From a checkpoint of a small transformer trained on Wikipedia.
Size: 8 layers, width 224, 4 heads of 64 (2 for keys and values), MLP 576 SwiGLU, vocabulary 8192, 8.15M parameters.
Architecture: rotary positions, biases on query, key and value.
Training: a variant of SOAP for these matrices, 268M tokens, 4087 steps.
Each number is 50 + 15 x the weight over its row's rms, rounded and kept within 0 to 99. Layers, rows and columns count from 0. The size before them is the row's rms in percent of the matrix's.

# layer 5 MLP gate, 576x224, rms 0.22, rows 332-352, columns 0-111
098:54 61 37 34 54 53 50 87 60 57 46 54 37 40 59 74 67 54 54 64 52 63 44 67 76 55 47 18 73 34 66 15 34 37 38 60 74 41 60 60 41 69 42 39 54 32 50 37 59 50 56 74 37 34 46 39 57 31 54 41 32 28 68 53 82 71 65 44 69 59 04 41 60 66 46 27 57 49 72 26 84 49 37 58 70 62 98 44 34 52 40 49 32 60 55 66 49 59 84 60 65 79 35 69 48 63 59 52 29 75 61 30
098:12 59 56 36 41 66 50 62 40 58 19 68 51 37 33 63 36 49 46 58 61 16 52 28 59 38 39 60 43 43 59 48 43 44 65 34 33 47 58 46 45 43 46 27 68 45 42 44 55 15 53 43 64 61 42 55 74 70 54 28 43 30 61 37 66 43 46 62 63 69 38 29 49 42 39 24 65 70 58 38 38 54 39 90 62 59 25 40 39 68 86 49 54 41 17 18 45 46 55 71 52 57 58 43 48 65 31 37 87 49 79 43
099:50 35 64 56 50 66 54 34 64 65 61 34 23 40 67 33 62 47 67 56 41 48 51 63 44 27 54 58 13 60 23 59 66 42 59 53 63 40 74 48 44 53 54 24 77 50 43 49 47 60 38 32 70 63 64 36 20 46 51 64 41 33 42 65 57 76 57 46 47 51 46 27 36 60 45 27 30 45 52 63 29 87 70 61 64 21 35 16 57 19 53 50 23 32 31 65 54 40 62 44 26 53 50 42 45 50 39 53 35 47 49 68
100:40 70 41 68 49 49 37 43 74 44 59 76 44 60 53 45 48 37 56 60 40 81 37 51 53 56 46 56 43 49 24 59 41 54 57 67 45 66 29 48 56 56 74 34 42 32 24 70 67 56 62 26 72 65 62 66 46 47 47 80 48 76 62 71 36 47 57 30 62 74 47 52 34 66 43 52 43 67 24 24 24 50 52 71 93 73 67 22 70 37 46 43 22 43 30 52 62 48 51 30 07 49 84 40 76 43 41 66 63 41 40 54
117:53 50 48 74 81 58 65 46 60 48 72 74 45 38 60 50 73 38 41 33 56 42 54 61 49 62 54 44 36 59 62 45 45 23 42 58 67 72 35 48 00 65 75 48 66 39 55 79 53 50 38 46 34 78 64 42 33 37 57 41 39 61 51 71 47 56 27 68 54 68 71 62 52 61 14 42 52 39 51 23 75 66 41 55 57 57 67 58 28 71 59 54 30 45 71 69 71 34 62 58 46 52 64 46 63 45 42 51 24 73 14 37
094:55 43 44 64 57 72 31 39 28 36 45 44 52 50 39 59 46 46 33 59 59 73 52 76 74 51 46 47 40 58 29 37 30 51 40 23 37 72 78 54 70 48 23 71 64 40 53 33 40 39 29 50 55 08 37 47 74 57 26 44 52 45 51 62 63 34 57 17 52 86 65 24 61 27 61 35 67 55 34 38 67 79 72 55 21 25 49 50 60 80 46 58 33 16 84 19 45 37 43 55 53 45 46 64 35 54 27 48 38 58 14 63
103:41 55 21 87 30 36 61 53 59 51 58 58 21 60 40 56 72 58 32 57 35 45 79 57 72 68 51 59 62 17 46 52 34 31 42 46 44 59 41 50 46 60 22 48 46 63 36 90 60 77 48 57 58 42 48 81 53 39 44 41 49 56 50 49 61 71 68 55 38 57 53 18 74 47 49 66 52 44 46 59 60 29 71 50 65 42 29 41 76 61 41 53 63 06 31 53 71 68 45 54 25 40 63 56 38 61 50 54 51 35 62 44
107:35 56 41 40 56 62 55 49 52 49 29 53 46 84 65 47 49 71 42 32 32 58 93 20 26 57 55 22 55 69 44 40 96 41 37 44 56 54 64 75 23 29 66 69 42 38 16 32 67 43 78 46 86 41 30 70 22 56 57 65 34 40 45 26 33 36 37 47 54 70 46 58 47 33 33 52 54 56 61 33 60 52 70 49 41 56 50 19 48 50 56 50 61 58 63 45 53 47 52 82 46 60 21 42 29 52 51 43 68 73 60 36
102:36 76 44 54 63 25 35 28 41 49 57 48 33 35 64 63 43 33 70 53 64 20 69 25 10 67 54 53 56 40 70 48 63 46 36 58 50 46 63 67 63 64 34 24 87 82 42 33 68 60 42 36 42 40 76 28 68 61 69 53 46 60 75 59 58 55 54 38 51 79 55 52 46 39 40 26 43 43 45 52 55 56 55 24 41 36 78 34 14 62 59 38 44 54 46 61 60 69 45 36 79 46 58 54 57 45 46 43 53 68 33 69
099:00 59 41 35 50 52 52 32 70 44 54 51 55 58 64 32 54 66 46 35 54 39 63 55 74 35 73 58 69 45 72 26 34 41 48 65 48 23 44 42 70 32 35 19 38 31 45 78 38 39 33 79 47 42 69 48 29 60 59 56 71 46 58 74 58 61 36 39 54 86 35 38 50 63 72 39 68 83 53 32 39 63 52 72 47 47 53 75 37 54 61 41 47 28 32 31 42 60 55 46 53 25 50 74 51 56 52 47 46 40 33 61
111:56 52 47 52 31 54 29 72 61 49 73 57 66 23 55 45 35 44 27 54 67 77 48 45 41 55 32 32 53 46 53 53 64 41 59 56 41 61 45 72 50 75 60 76 47 39 54 64 92 85 46 56 46 26 62 62 36 64 65 37 66 25 39 54 35 68 50 34 46 39 38 67 52 36 67 29 52 23 32 32 40 79 69 53 40 65 29 39 43 46 60 34 45 42 55 50 11 67 64 56 54 29 49 59 48 58 46 64 53 74 33 53
094:59 37 70 51 30 49 36 70 55 43 20 65 50 37 39 51 42 30 57 71 39 64 40 54 69 62 58 43 63 32 54 59 43 29 54 53 49 79 93 38 56 63 32 60 78 56 64 51 59 59 45 50 75 64 36 33 75 69 56 37 26 47 53 49 32 22 49 55 30 54 52 82 46 59 52 89 63 77 60 57 45 50 45 39 64 51 50 62 31 62 30 53 48 18 30 74 37 53 48 46 27 57 68 52 51 60 53 61 18 32 64 73
097:42 57 58 35 17 42 54 53 22 61 39 57 56 59 62 37 65 63 30 58 48 68 52 53 50 61 44 46 57 65 60 57 54 41 51 71 46 51 33 49 51 61 34 25 30 81 42 46 31 47 51 42 75 33 49 28 49 49 27 78 17 52 59 41 43 44 47 46 47 64 52 34 39 45 51 42 27 35 51 60 46 65 85 26 44 73 52 37 56 53 49 57 42 43 55 34 71 46 36 53 45 47 49 47 38 49 25 42 50 31 80 64
101:32 60 50 59 62 80 56 62 54 30 58 36 45 47 61 41 63 54 27 28 33 74 61 72 48 42 44 66 67 49 47 46 45 77 65 54 61 49 30 32 24 70 44 58 36 53 54 68 46 53 34 64 48 59 39 68 54 57 39 65 30 40 54 25 44 72 63 51 31 40 41 32 53 41 32 57 46 39 24 26 55 52 31 54 71 48 19 55 28 22 44 56 66 44 48 36 41 68 30 35 28 55 41 51 34 46 44 38 53 54 58 74
101:34 21 37 65 11 64 44 44 49 46 35 47 27 40 60 53 63 52 73 62 76 72 48 77 31 56 74 56 54 72 39 73 51 82 71 17 47 63 55 35 72 49 54 29 52 33 54 60 58 58 71 54 62 34 56 55 73 59 80 59 58 65 75 60 39 48 63 61 42 82 49 58 21 44 71 57 42 28 40 23 39 50 52 53 44 66 57 63 51 37 52 44 06 56 69 32 33 49 48 46 43 30 71 92 61 51 57 50 53 17 39 43
108:33 45 56 53 60 58 70 48 65 49 42 65 54 48 66 52 61 70 83 43 34 62 40 77 33 51 16 51 65 46 48 54 46 46 58 32 26 58 22 45 59 62 33 43 49 75 31 63 62 40 53 39 30 25 51 32 42 43 52 45 61 41 12 36 63 22 43 50 30 38 48 61 66 30 54 67 76 49 28 80 26 43 47 26 38 33 16 61 56 60 44 32 57 64 50 56 69 23 47 68 57 50 65 60 26 30 43 37 40 58 67 40
097:31 62 52 82 47 35 36 39 62 54 32 42 07 47 00 51 56 56 55 20 67 63 37 37 77 36 45 57 34 41 76 42 30 48 25 60 45 74 36 59 50 64 48 59 63 64 69 74 47 39 55 80 56 51 49 29 46 31 57 44 65 66 68 38 50 35 53 56 46 42 33 27 55 82 24 33 61 65 54 63 41 46 73 69 71 27 38 46 49 58 54 30 36 65 33 55 59 43 54 49 67 65 56 79 37 43 59 38 27 57 70 52
098:11 61 51 73 42 43 07 56 16 39 49 57 52 35 65 42 75 48 53 34 49 38 68 28 43 87 36 51 53 50 43 38 50 67 61 25 57 94 45 24 25 68 61 72 42 48 67 62 65 48 73 51 75 48 50 37 66 57 63 45 49 55 57 65 38 67 60 50 45 16 50 47 53 62 54 79 53 59 44 41 37 53 71 37 51 29 47 51 44 46 80 42 73 87 63 49 35 50 47 60 47 66 77 65 58 32 20 63 56 59 63 38
104:46 39 49 50 54 67 30 59 54 66 35 46 45 38 27 20 52 62 45 56 40 56 40 17 38 59 44 54 38 51 45 41 63 58 51 66 70 50 36 49 56 32 40 37 66 43 51 63 74 78 30 80 53 62 56 48 54 60 48 42 44 29 57 45 44 45 40 55 48 58 57 47 35 33 49 78 71 44 33 49 60 27 57 38 90 53 44 60 50 73 54 35 47 56 68 32 53 51 70 40 32 41 66 44 61 71 41 91 78 72 51 34
102:54 50 17 67 71 39 58 69 30 27 56 51 55 68 63 44 52 46 41 24 47 41 63 61 48 45 34 33 65 58 49 69 27 64 44 74 33 83 63 48 46 73 45 35 61 79 47 59 51 28 44 38 42 58 36 63 50 39 50 60 64 35 54 67 35 34 35 31 68 61 70 47 77 46 67 48 59 44 10 53 14 45 54 62 71 18 69 71 50 38 63 24 57 25 47 64 59 14 50 49 47 61 80 56 56 40 59 38 41 92 49 76
101:41 87 32 49 40 66 67 59 60 37 46 66 57 28 59 73 51 72 18 31 61 19 28 54 48 60 45 61 52 24 80 68 42 16 60 57 46 68 62 37 51 33 37 63 39 44 36 47 63 35 43 63 40 53 58 54 65 40 41 43 61 30 58 41 28 67 62 84 18 67 47 26 42 19 23 54 65 60 30 48 53 57 33 48 65 58 46 28 63 59 37 55 69 65 42 71 49 46 55 49 51 30 66 36 35 62 48 30 66 65 57 58
# layer 5 MLP up, 576x224, rms 0.227, rows 332-352, columns 0-111
098:67 67 49 42 49 76 42 62 70 62 52 49 61 44 37 55 45 28 30 60 51 66 65 86 77 47 56 45 67 16 61 72 48 35 39 17 67 39 40 73 60 55 55 61 56 37 53 60 60 32 46 63 72 51 53 28 57 43 78 50 20 42 37 59 40 33 41 57 60 48 46 56 22 57 59 46 67 52 45 48 52 51 40 50 51 42 78 36 46 90 50 36 50 49 73 52 61 73 47 56 68 68 46 56 29 53 49 74 62 65 77 45
092:53 59 75 61 60 69 73 52 57 32 46 26 26 33 37 35 46 31 46 70 54 63 49 53 41 33 24 60 44 21 41 38 52 37 62 56 40 58 58 73 56 59 52 46 40 30 40 38 55 49 45 46 25 41 65 40 95 50 35 52 53 43 44 51 49 56 53 39 52 49 39 38 45 17 68 33 57 53 31 38 50 49 44 63 44 31 63 58 50 35 45 66 60 62 47 76 37 41 41 48 68 55 36 74 42 65 32 37 51 19 64 40
103:58 77 79 34 49 59 41 71 27 45 56 49 65 75 32 47 51 65 48 46 55 33 76 57 36 20 70 56 42 41 52 65 48 50 68 21 44 19 29 43 58 66 52 50 45 43 70 57 34 46 36 57 65 44 50 62 64 62 16 46 15 30 69 32 24 78 34 51 21 57 61 57 39 32 87 56 49 46 35 16 20 51 33 59 40 51 40 26 63 74 47 43 55 58 71 37 56 31 34 42 52 45 58 66 70 44 64 51 50 60 65 74
104:56 49 38 55 29 49 61 39 59 40 46 60 74 26 67 59 46 12 29 58 53 50 48 25 37 11 64 58 70 74 18 72 44 71 67 44 58 26 63 54 54 59 37 71 40 50 26 62 50 63 25 38 36 52 42 52 55 58 28 48 54 53 59 39 53 64 55 32 72 37 15 64 40 35 42 44 57 42 57 47 31 53 48 15 71 54 29 51 21 54 37 64 45 54 55 35 45 59 65 15 48 38 21 61 55 58 54 60 58 63 46 30
103:57 56 68 42 68 35 86 49 61 15 73 51 59 52 43 39 53 60 32 29 58 43 50 65 64 35 71 60 41 64 67 49 66 46 47 70 37 45 63 60 18 59 63 43 69 47 44 44 55 50 79 56 42 59 23 56 53 34 40 57 52 45 44 71 41 79 42 54 52 78 51 61 74 26 53 47 55 47 33 54 65 65 49 43 52 68 42 45 61 29 64 47 75 40 47 62 71 51 64 66 53 49 55 64 36 58 58 16 45 37 43 48
097:52 47 44 19 40 45 68 32 43 52 55 38 24 40 58 57 59 40 33 59 74 33 51 54 48 66 55 69 41 85 36 63 39 45 71 49 42 51 31 48 39 44 63 53 46 18 46 63 42 34 27 37 33 31 56 40 52 72 44 57 42 47 58 49 40 36 49 49 38 51 69 55 48 52 57 42 35 64 47 45 52 78 66 57 49 33 47 39 67 42 41 39 54 46 83 25 53 41 68 23 41 30 52 51 24 34 51 60 44 55 27 51
103:82 53 49 39 33 44 43 29 63 36 40 68 53 35 61 62 72 42 32 74 35 47 40 48 36 43 52 33 54 51 59 57 19 66 65 50 22 61 38 76 49 33 59 21 45 31 51 85 33 60 40 36 58 38 58 51 50 63 56 38 49 29 52 62 53 32 62 62 24 24 45 52 34 27 50 27 73 71 60 26 51 32 22 62 49 43 78 48 35 60 58 15 72 29 48 23 62 39 30 37 39 30 32 43 50 47 38 60 69 66 23 39
100:67 32 31 72 62 21 48 36 43 73 57 86 59 41 43 51 46 69 24 49 25 25 49 36 40 24 45 60 76 36 46 84 27 63 41 50 67 40 23 38 40 40 23 48 47 47 35 43 57 43 53 63 42 46 56 36 20 44 46 53 49 54 61 68 49 37 23 76 75 41 41 35 50 51 67 78 33 44 22 21 55 60 31 42 50 58 63 58 47 24 46 41 42 54 51 58 36 77 51 55 57 63 49 62 47 54 76 76 41 70 65 54
098:55 41 57 25 67 58 48 61 56 46 60 62 75 23 54 32 54 48 42 74 40 39 52 55 33 49 57 65 87 54 11 29 52 34 26 63 46 79 66 49 43 59 35 41 83 60 45 07 52 72 31 48 63 39 43 32 48 44 28 42 63 53 66 48 61 32 40 58 35 38 52 59 74 48 50 30 42 35 54 61 54 50 60 42 57 47 69 46 37 78 40 72 46 52 40 48 63 58 38 46 67 57 61 65 38 51 57 41 59 52 60 35
100:84 32 36 51 47 63 89 31 45 56 27 42 79 59 48 47 57 39 53 39 50 49 70 16 37 66 13 37 47 37 07 63 51 48 72 54 73 44 34 36 42 45 64 59 41 53 54 32 48 58 57 59 35 74 64 55 51 54 39 39 50 53 34 45 52 45 35 40 14 55 57 26 53 53 36 66 43 34 38 56 57 44 72 37 66 51 48 66 55 55 56 54 85 70 49 75 47 39 53 71 45 53 25 36 63 53 57 58 56 67 78 46
111:74 58 60 56 41 42 78 49 62 31 77 83 59 78 60 59 46 51 26 59 59 26 63 49 57 52 38 62 34 43 39 45 52 49 43 65 53 24 59 48 43 83 45 74 80 62 73 54 55 43 46 39 47 37 41 79 65 47 70 60 67 46 74 58 59 53 55 52 47 41 56 40 51 48 53 23 55 45 67 43 37 40 46 32 67 64 14 77 60 38 64 62 51 52 42 25 47 32 33 76 56 39 38 32 76 63 57 71 29 48 43 64
092:44 44 48 19 40 63 49 32 57 56 22 72 36 59 67 44 38 43 65 60 51 55 66 74 63 57 39 57 55 68 43 57 33 51 60 09 45 48 31 29 59 25 48 69 43 46 28 61 46 70 48 67 45 39 54 65 57 34 69 36 73 24 36 42 62 63 34 36 50 51 35 31 43 37 48 47 39 41 50 66 63 49 47 49 44 50 35 58 20 39 40 46 53 62 36 52 61 45 65 52 47 79 50 66 66 46 46 53 48 45 86 29
104:64 52 32 29 74 64 39 44 16 60 60 85 38 66 38 48 34 37 57 46 41 56 63 62 46 56 57 54 53 46 67 47 47 81 42 67 66 48 27 33 58 54 43 51 54 34 48 70 81 25 70 83 49 70 46 24 58 69 54 56 42 49 62 52 28 42 21 49 36 60 50 61 32 42 49 50 39 71 61 74 44 51 28 28 60 33 36 62 23 73 45 46 51 52 48 22 44 62 61 43 40 17 38 62 43 64 28 21 37 63 30 61
102:63 39 39 59 44 50 54 65 22 54 95 63 41 68 54 40 20 54 58 47 37 66 14 46 37 45 72 57 67 58 66 63 66 42 27 57 60 56 50 54 34 60 72 50 50 51 67 52 55 37 79 66 37 53 88 59 50 59 64 65 60 45 62 64 25 66 41 37 55 47 55 29 69 51 79 69 66 58 46 59 44 33 50 46 50 60 33 71 32 46 18 55 43 57 27 83 67 42 62 67 61 53 47 66 62 38 78 07 33 41 48 50
101:58 74 57 40 27 57 46 34 54 45 56 38 77 30 34 26 37 49 61 52 36 41 39 35 54 56 52 45 25 69 64 49 57 26 46 76 61 43 49 58 12 25 71 78 39 80 40 27 55 54 46 57 42 61 33 55 67 53 30 62 43 41 39 55 80 41 27 63 58 63 32 28 48 59 65 37 71 56 59 63 55 60 56 57 80 63 33 65 84 57 66 25 73 44 24 48 53 55 22 46 62 55 47 29 29 54 51 28 77 43 46 63
108:67 31 25 62 50 47 39 33 66 36 50 52 68 43 58 45 37 30 76 45 55 42 65 64 63 61 62 66 58 68 52 37 71 49 30 52 60 45 54 58 60 48 32 55 47 26 39 68 51 47 61 57 52 39 52 68 62 38 54 39 72 40 36 58 69 48 38 73 14 40 46 34 59 55 36 41 75 59 45 70 70 44 83 54 64 46 40 36 46 80 63 45 65 67 64 42 33 73 25 61 32 47 45 73 57 33 65 58 52 52 52 51
098:47 37 35 70 48 59 37 48 73 21 28 61 88 59 50 43 39 71 48 37 60 75 29 41 77 76 41 57 42 46 43 42 63 59 30 43 42 41 19 65 62 36 28 57 52 34 41 49 35 44 58 40 52 47 54 62 34 34 60 68 41 49 50 49 38 49 56 17 43 44 44 39 49 37 64 41 33 43 12 68 37 44 66 63 31 66 46 24 60 71 32 45 24 54 60 65 80 46 64 55 60 38 18 38 60 79 56 62 38 50 41 58
096:65 52 42 70 26 75 53 37 37 35 52 37 22 86 53 39 32 45 71 38 51 39 51 67 44 57 61 62 51 50 50 33 74 30 78 43 50 70 65 38 59 61 15 45 57 52 32 56 58 40 76 22 66 52 72 35 71 46 30 60 74 51 64 42 49 70 39 57 57 39 60 60 38 58 74 64 47 53 58 47 49 66 62 59 53 57 48 58 43 39 62 34 48 77 38 65 35 70 62 71 35 58 36 46 80 36 19 46 70 62 36 28
106:52 62 56 70 26 67 53 48 44 11 34 18 70 38 56 29 39 45 69 62 54 63 58 50 45 38 35 44 67 60 43 28 45 45 40 59 43 46 40 51 65 71 57 54 56 23 65 58 48 29 45 30 55 50 36 31 86 36 37 72 52 50 28 16 43 41 54 27 63 38 58 24 45 50 50 22 62 90 42 58 48 43 45 56 51 18 42 59 62 52 21 51 30 50 48 35 51 64 30 50 55 46 41 42 44 57 64 23 23 35 59 81
106:75 91 14 50 33 22 73 47 55 38 22 56 48 72 27 40 50 57 31 37 47 61 61 43 55 48 37 45 76 56 31 81 48 53 42 58 51 74 23 52 59 43 36 42 51 44 57 37 47 43 67 20 37 58 57 59 51 63 58 46 61 45 51 70 33 36 40 30 52 56 32 35 66 48 56 50 57 50 54 37 28 61 46 61 60 53 59 69 50 48 67 39 42 43 55 50 63 21 56 52 34 63 83 48 73 48 57 27 37 66 59 58
104:51 54 56 43 44 58 29 29 80 43 67 69 49 50 83 51 51 51 65 37 57 38 33 40 40 62 15 33 52 52 47 61 68 14 50 62 75 44 63 63 46 55 73 36 53 82 39 67 58 91 89 54 22 51 47 41 59 86 50 50 48 49 67 49 20 36 63 49 41 68 44 07 61 38 39 67 42 52 39 43 62 42 56 79 38 39 62 41 70 64 43 46 46 66 34 40 76 64 74 63 61 68 67 62 27 44 54 55 50 54 40 55
# layer 5 MLP down (transposed), 576x224, rms 0.172, rows 332-352, columns 0-111
100:65 66 56 62 56 49 43 71 33 47 56 49 46 61 29 56 70 42 48 57 49 54 57 66 57 70 33 66 47 52 48 61 46 52 71 71 50 23 52 73 78 53 57 54 31 76 38 41 46 30 19 36 60 69 33 41 56 05 52 70 27 36 50 41 38 65 62 57 45 53 29 44 67 70 52 13 27 51 45 29 68 46 48 53 26 31 47 25 34 34 18 39 65 72 43 45 55 76 26 37 51 62 49 63 44 50 54 34 32 66 50 50
092:47 27 27 59 48 63 40 41 27 38 28 58 45 27 50 31 79 43 57 58 33 68 43 46 52 46 41 48 73 73 66 14 41 28 54 29 55 65 47 65 42 43 39 67 54 40 49 29 72 22 35 55 50 66 41 35 54 50 47 48 74 47 17 50 63 63 41 45 60 32 40 46 58 66 58 41 36 70 26 40 62 61 46 71 77 61 66 61 64 82 43 36 60 63 59 28 43 59 29 57 46 42 39 58 71 56 26 39 52 60 42 54
101:29 45 59 60 29 34 52 58 64 30 88 25 48 68 54 47 45 49 30 49 40 41 34 75 53 64 64 60 32 48 58 45 63 50 67 37 58 30 55 44 58 53 66 56 30 49 29 42 20 50 60 35 56 65 46 55 59 40 41 50 24 71 53 53 55 56 67 56 52 47 45 50 43 52 76 53 45 63 47 30 68 32 17 36 56 71 36 51 62 13 28 59 62 59 55 62 45 25 68 35 51 65 83 14 46 25 64 38 61 56 73 76
101:28 59 44 60 52 46 65 45 53 48 59 16 83 32 36 63 40 40 66 14 57 47 39 54 61 32 69 50 50 55 43 62 54 54 51 52 15 45 43 61 47 42 35 39 35 38 44 58 74 67 37 55 41 65 19 82 35 53 41 58 22 66 54 57 22 51 86 47 52 53 66 26 35 52 48 55 29 36 73 67 39 35 51 43 53 59 44 34 33 51 40 72 36 38 76 24 56 81 64 37 34 71 30 86 49 54 53 70 37 44 71 37
103:62 46 42 43 31 40 40 66 74 44 28 40 44 51 73 62 33 85 57 64 47 64 49 41 55 57 59 32 62 24 28 47 53 47 69 57 45 44 49 43 87 73 41 54 22 54 36 15 48 58 68 39 43 43 75 66 42 69 46 39 73 33 64 29 88 53 55 35 41 42 24 31 37 68 60 59 51 57 45 56 63 44 30 67 57 23 36 46 52 51 52 26 47 71 56 49 38 66 48 33 49 20 38 61 62 37 32 47 43 43 58 61
098:59 34 30 51 61 48 40 32 51 66 16 51 55 49 31 50 57 50 56 89 46 50 29 52 40 28 52 57 62 45 42 56 55 78 77 51 66 45 54 42 47 43 65 38 75 43 46 57 37 33 56 42 79 57 60 77 43 53 43 42 43 21 59 46 51 68 51 64 55 76 44 54 31 90 41 37 57 74 79 50 52 58 56 35 55 52 44 22 36 47 58 75 43 64 51 54 40 52 54 60 62 56 23 49 55 46 39 76 57 35 44 58
102:75 54 47 75 75 72 48 53 58 52 68 48 42 46 37 62 38 48 63 49 24 47 65 68 36 26 42 34 40 58 45 22 45 56 49 25 39 76 57 71 43 45 58 48 49 42 30 25 62 60 38 41 67 63 63 53 31 65 60 83 41 60 59 59 48 35 64 68 41 72 46 26 64 52 64 40 56 44 63 55 42 15 57 36 60 40 48 39 63 37 38 78 43 59 45 58 55 35 45 78 32 25 76 37 71 36 62 46 23 49 40 67
105:28 37 36 31 70 52 48 50 50 66 44 88 50 71 49 50 60 31 57 68 25 28 80 33 56 49 49 31 74 42 23 45 46 36 28 62 68 40 37 51 52 48 66 54 63 48 52 60 44 34 59 49 79 18 59 35 47 37 48 62 44 36 41 34 66 73 62 58 71 42 53 46 46 56 58 50 57 31 69 52 45 60 55 40 25 51 34 53 31 54 73 58 74 72 61 85 30 57 49 54 82 47 38 63 74 50 68 53 43 55 43 41
102:41 81 52 49 45 71 58 51 71 47 58 54 32 46 36 30 38 50 89 56 61 44 44 73 58 47 57 49 50 39 48 59 59 63 43 53 64 44 52 21 21 28 38 41 46 41 27 31 41 41 46 57 73 51 88 52 41 28 46 31 46 49 39 50 64 63 29 66 70 40 92 44 58 53 41 52 43 56 46 61 76 19 53 49 38 32 33 72 34 79 68 60 56 61 42 73 52 36 39 62 58 34 60 36 76 46 79 41 32 47 51 61
104:42 63 48 64 60 45 46 46 49 40 56 60 40 54 73 39 34 49 29 79 36 29 82 30 66 49 25 53 69 52 68 61 57 62 57 24 57 76 63 87 24 74 47 56 50 58 33 82 68 63 72 25 49 61 47 55 45 51 21 73 73 76 61 41 55 34 49 45 41 36 51 62 50 58 31 41 60 42 18 45 46 33 23 31 54 78 48 69 58 35 17 58 30 58 75 26 70 81 64 63 22 70 64 43 55 39 41 12 56 61 40 64
106:64 31 41 67 29 64 44 41 62 46 54 89 51 53 75 45 28 62 32 62 62 27 53 52 40 44 46 56 46 57 58 68 56 24 37 80 45 68 55 44 50 62 66 52 56 49 49 80 64 49 66 52 45 46 66 64 50 53 49 56 52 54 60 39 83 47 55 15 49 58 81 35 21 52 31 43 44 58 33 58 55 48 32 53 36 23 51 71 70 35 31 68 73 42 71 35 54 40 46 60 82 39 42 29 46 34 50 35 15 66 42 62
094:30 46 46 55 57 59 45 38 57 40 74 66 66 55 27 24 30 91 77 46 63 64 44 42 29 77 53 67 46 19 54 37 55 65 36 71 50 34 47 37 55 73 52 64 40 41 57 64 38 57 64 63 47 74 39 46 48 67 56 21 46 46 64 41 49 59 68 48 60 65 59 72 62 34 53 32 52 30 39 56 59 28 51 41 62 21 34 48 67 62 53 60 62 48 44 44 52 54 59 59 73 24 32 39 48 77 63 51 58 34 74 35
103:59 65 48 36 65 49 28 53 34 48 30 73 58 55 44 68 58 62 60 49 44 42 32 51 36 52 56 37 49 68 59 41 48 85 47 45 76 18 23 50 37 51 49 28 52 38 57 67 60 47 58 66 70 40 65 40 24 61 42 35 43 30 41 36 28 31 10 25 45 55 23 73 31 75 39 49 35 78 41 72 18 39 71 37 48 47 64 53 08 48 74 49 30 63 62 48 67 58 45 64 52 25 39 51 37 41 40 22 32 52 44 31
101:21 40 52 36 49 16 55 68 44 32 40 43 65 65 71 56 70 50 35 40 57 31 27 38 67 25 32 42 49 45 75 36 50 49 50 43 66 46 71 59 57 40 42 31 43 56 55 66 62 39 40 43 58 41 38 85 47 74 36 49 68 12 74 37 74 69 50 56 40 69 50 45 59 23 60 64 55 52 63 64 55 50 42 45 33 49 55 40 68 31 66 54 78 51 67 54 46 64 56 47 36 83 66 35 63 67 62 43 53 43 40 54
103:52 70 42 30 47 35 45 89 33 48 47 42 55 84 44 24 26 53 43 70 55 78 61 42 74 64 31 58 55 44 44 45 48 47 45 50 42 31 68 67 86 76 43 81 49 77 45 65 51 36 45 42 47 50 33 38 65 64 50 52 41 53 60 65 58 46 20 80 78 56 47 26 77 36 63 62 36 37 51 38 54 26 73 63 47 48 65 45 45 35 50 71 68 39 47 48 64 73 78 40 18 41 38 39 56 39 47 46 53 54 66 59
102:38 35 78 54 51 56 56 58 35 19 51 59 32 59 49 48 50 47 25 55 87 67 43 52 67 56 66 52 24 83 46 44 45 47 73 43 56 42 13 40 52 49 26 38 61 37 33 33 38 59 61 49 33 25 57 37 49 30 42 36 53 44 30 35 35 49 39 45 64 45 65 50 37 39 55 55 58 73 62 54 52 60 71 53 44 49 39 50 49 44 58 36 27 57 50 56 59 47 37 72 45 41 53 69 51 60 63 58 53 66 82 66
106:36 64 52 35 34 50 45 68 40 81 45 55 68 71 53 99 68 63 60 31 25 63 68 41 39 53 52 49 36 27 47 40 52 72 44 36 43 41 66 34 68 54 55 61 45 48 15 51 38 46 16 39 70 38 43 46 50 46 64 46 41 47 35 63 59 56 55 08 57 43 65 33 64 48 49 59 41 50 44 46 43 43 33 63 17 35 57 31 63 49 30 55 67 35 55 47 35 43 36 48 51 36 41 68 74 81 57 55 61 35 61 56
098:29 30 14 67 39 40 35 61 48 62 34 76 59 52 39 26 61 65 48 54 34 52 67 76 50 69 41 49 59 37 28 75 71 64 57 57 41 52 49 56 42 45 60 48 59 80 65 68 65 56 63 44 60 57 48 46 64 80 43 49 60 53 64 56 58 54 82 33 53 54 46 33 54 45 48 44 36 66 39 40 44 53 65 47 81 51 42 52 17 31 44 24 63 30 62 68 38 73 19 48 53 70 39 77 46 53 37 70 48 64 42 43
101:67 73 42 71 33 58 57 49 52 79 38 36 34 18 54 35 32 50 27 63 26 55 70 30 15 74 20 51 56 33 61 50 40 40 57 46 36 62 44 70 45 39 63 40 32 55 57 48 70 46 40 60 66 56 31 58 22 39 47 70 42 53 58 60 25 36 59 55 62 56 42 26 63 54 51 18 63 49 48 46 32 54 41 53 42 39 51 52 48 23 54 66 64 63 41 64 54 48 33 41 63 39 47 42 35 66 51 38 55 47 36 62
106:29 67 46 51 45 40 76 53 51 44 56 25 30 76 41 38 46 46 39 33 56 65 43 74 54 45 46 51 79 34 62 54 45 57 35 25 32 53 54 35 70 69 49 58 39 14 53 33 43 33 22 24 40 63 43 19 43 61 59 48 46 57 41 31 38 45 21 47 55 34 31 18 68 42 46 73 61 58 46 67 23 52 29 56 42 48 59 54 34 66 52 43 53 61 39 46 50 50 63 75 65 35 71 33 53 47 58 46 50 83 31 46
099:65 64 83 53 57 64 71 47 48 18 34 46 44 53 35 78 54 53 38 58 31 71 27 63 58 48 51 53 41 66 89 61 40 59 65 67 66 77 62 44 75 53 51 68 45 59 57 31 42 48 33 33 45 54 48 66 47 43 63 51 46 54 40 30 39 56 43 67 36 43 62 65 49 60 35 45 62 34 55 49 84 40 57 29 56 49 46 31 33 46 29 56 31 42 35 37 70 29 36 53 48 49 65 10 34 21 23 58 40 37 62 45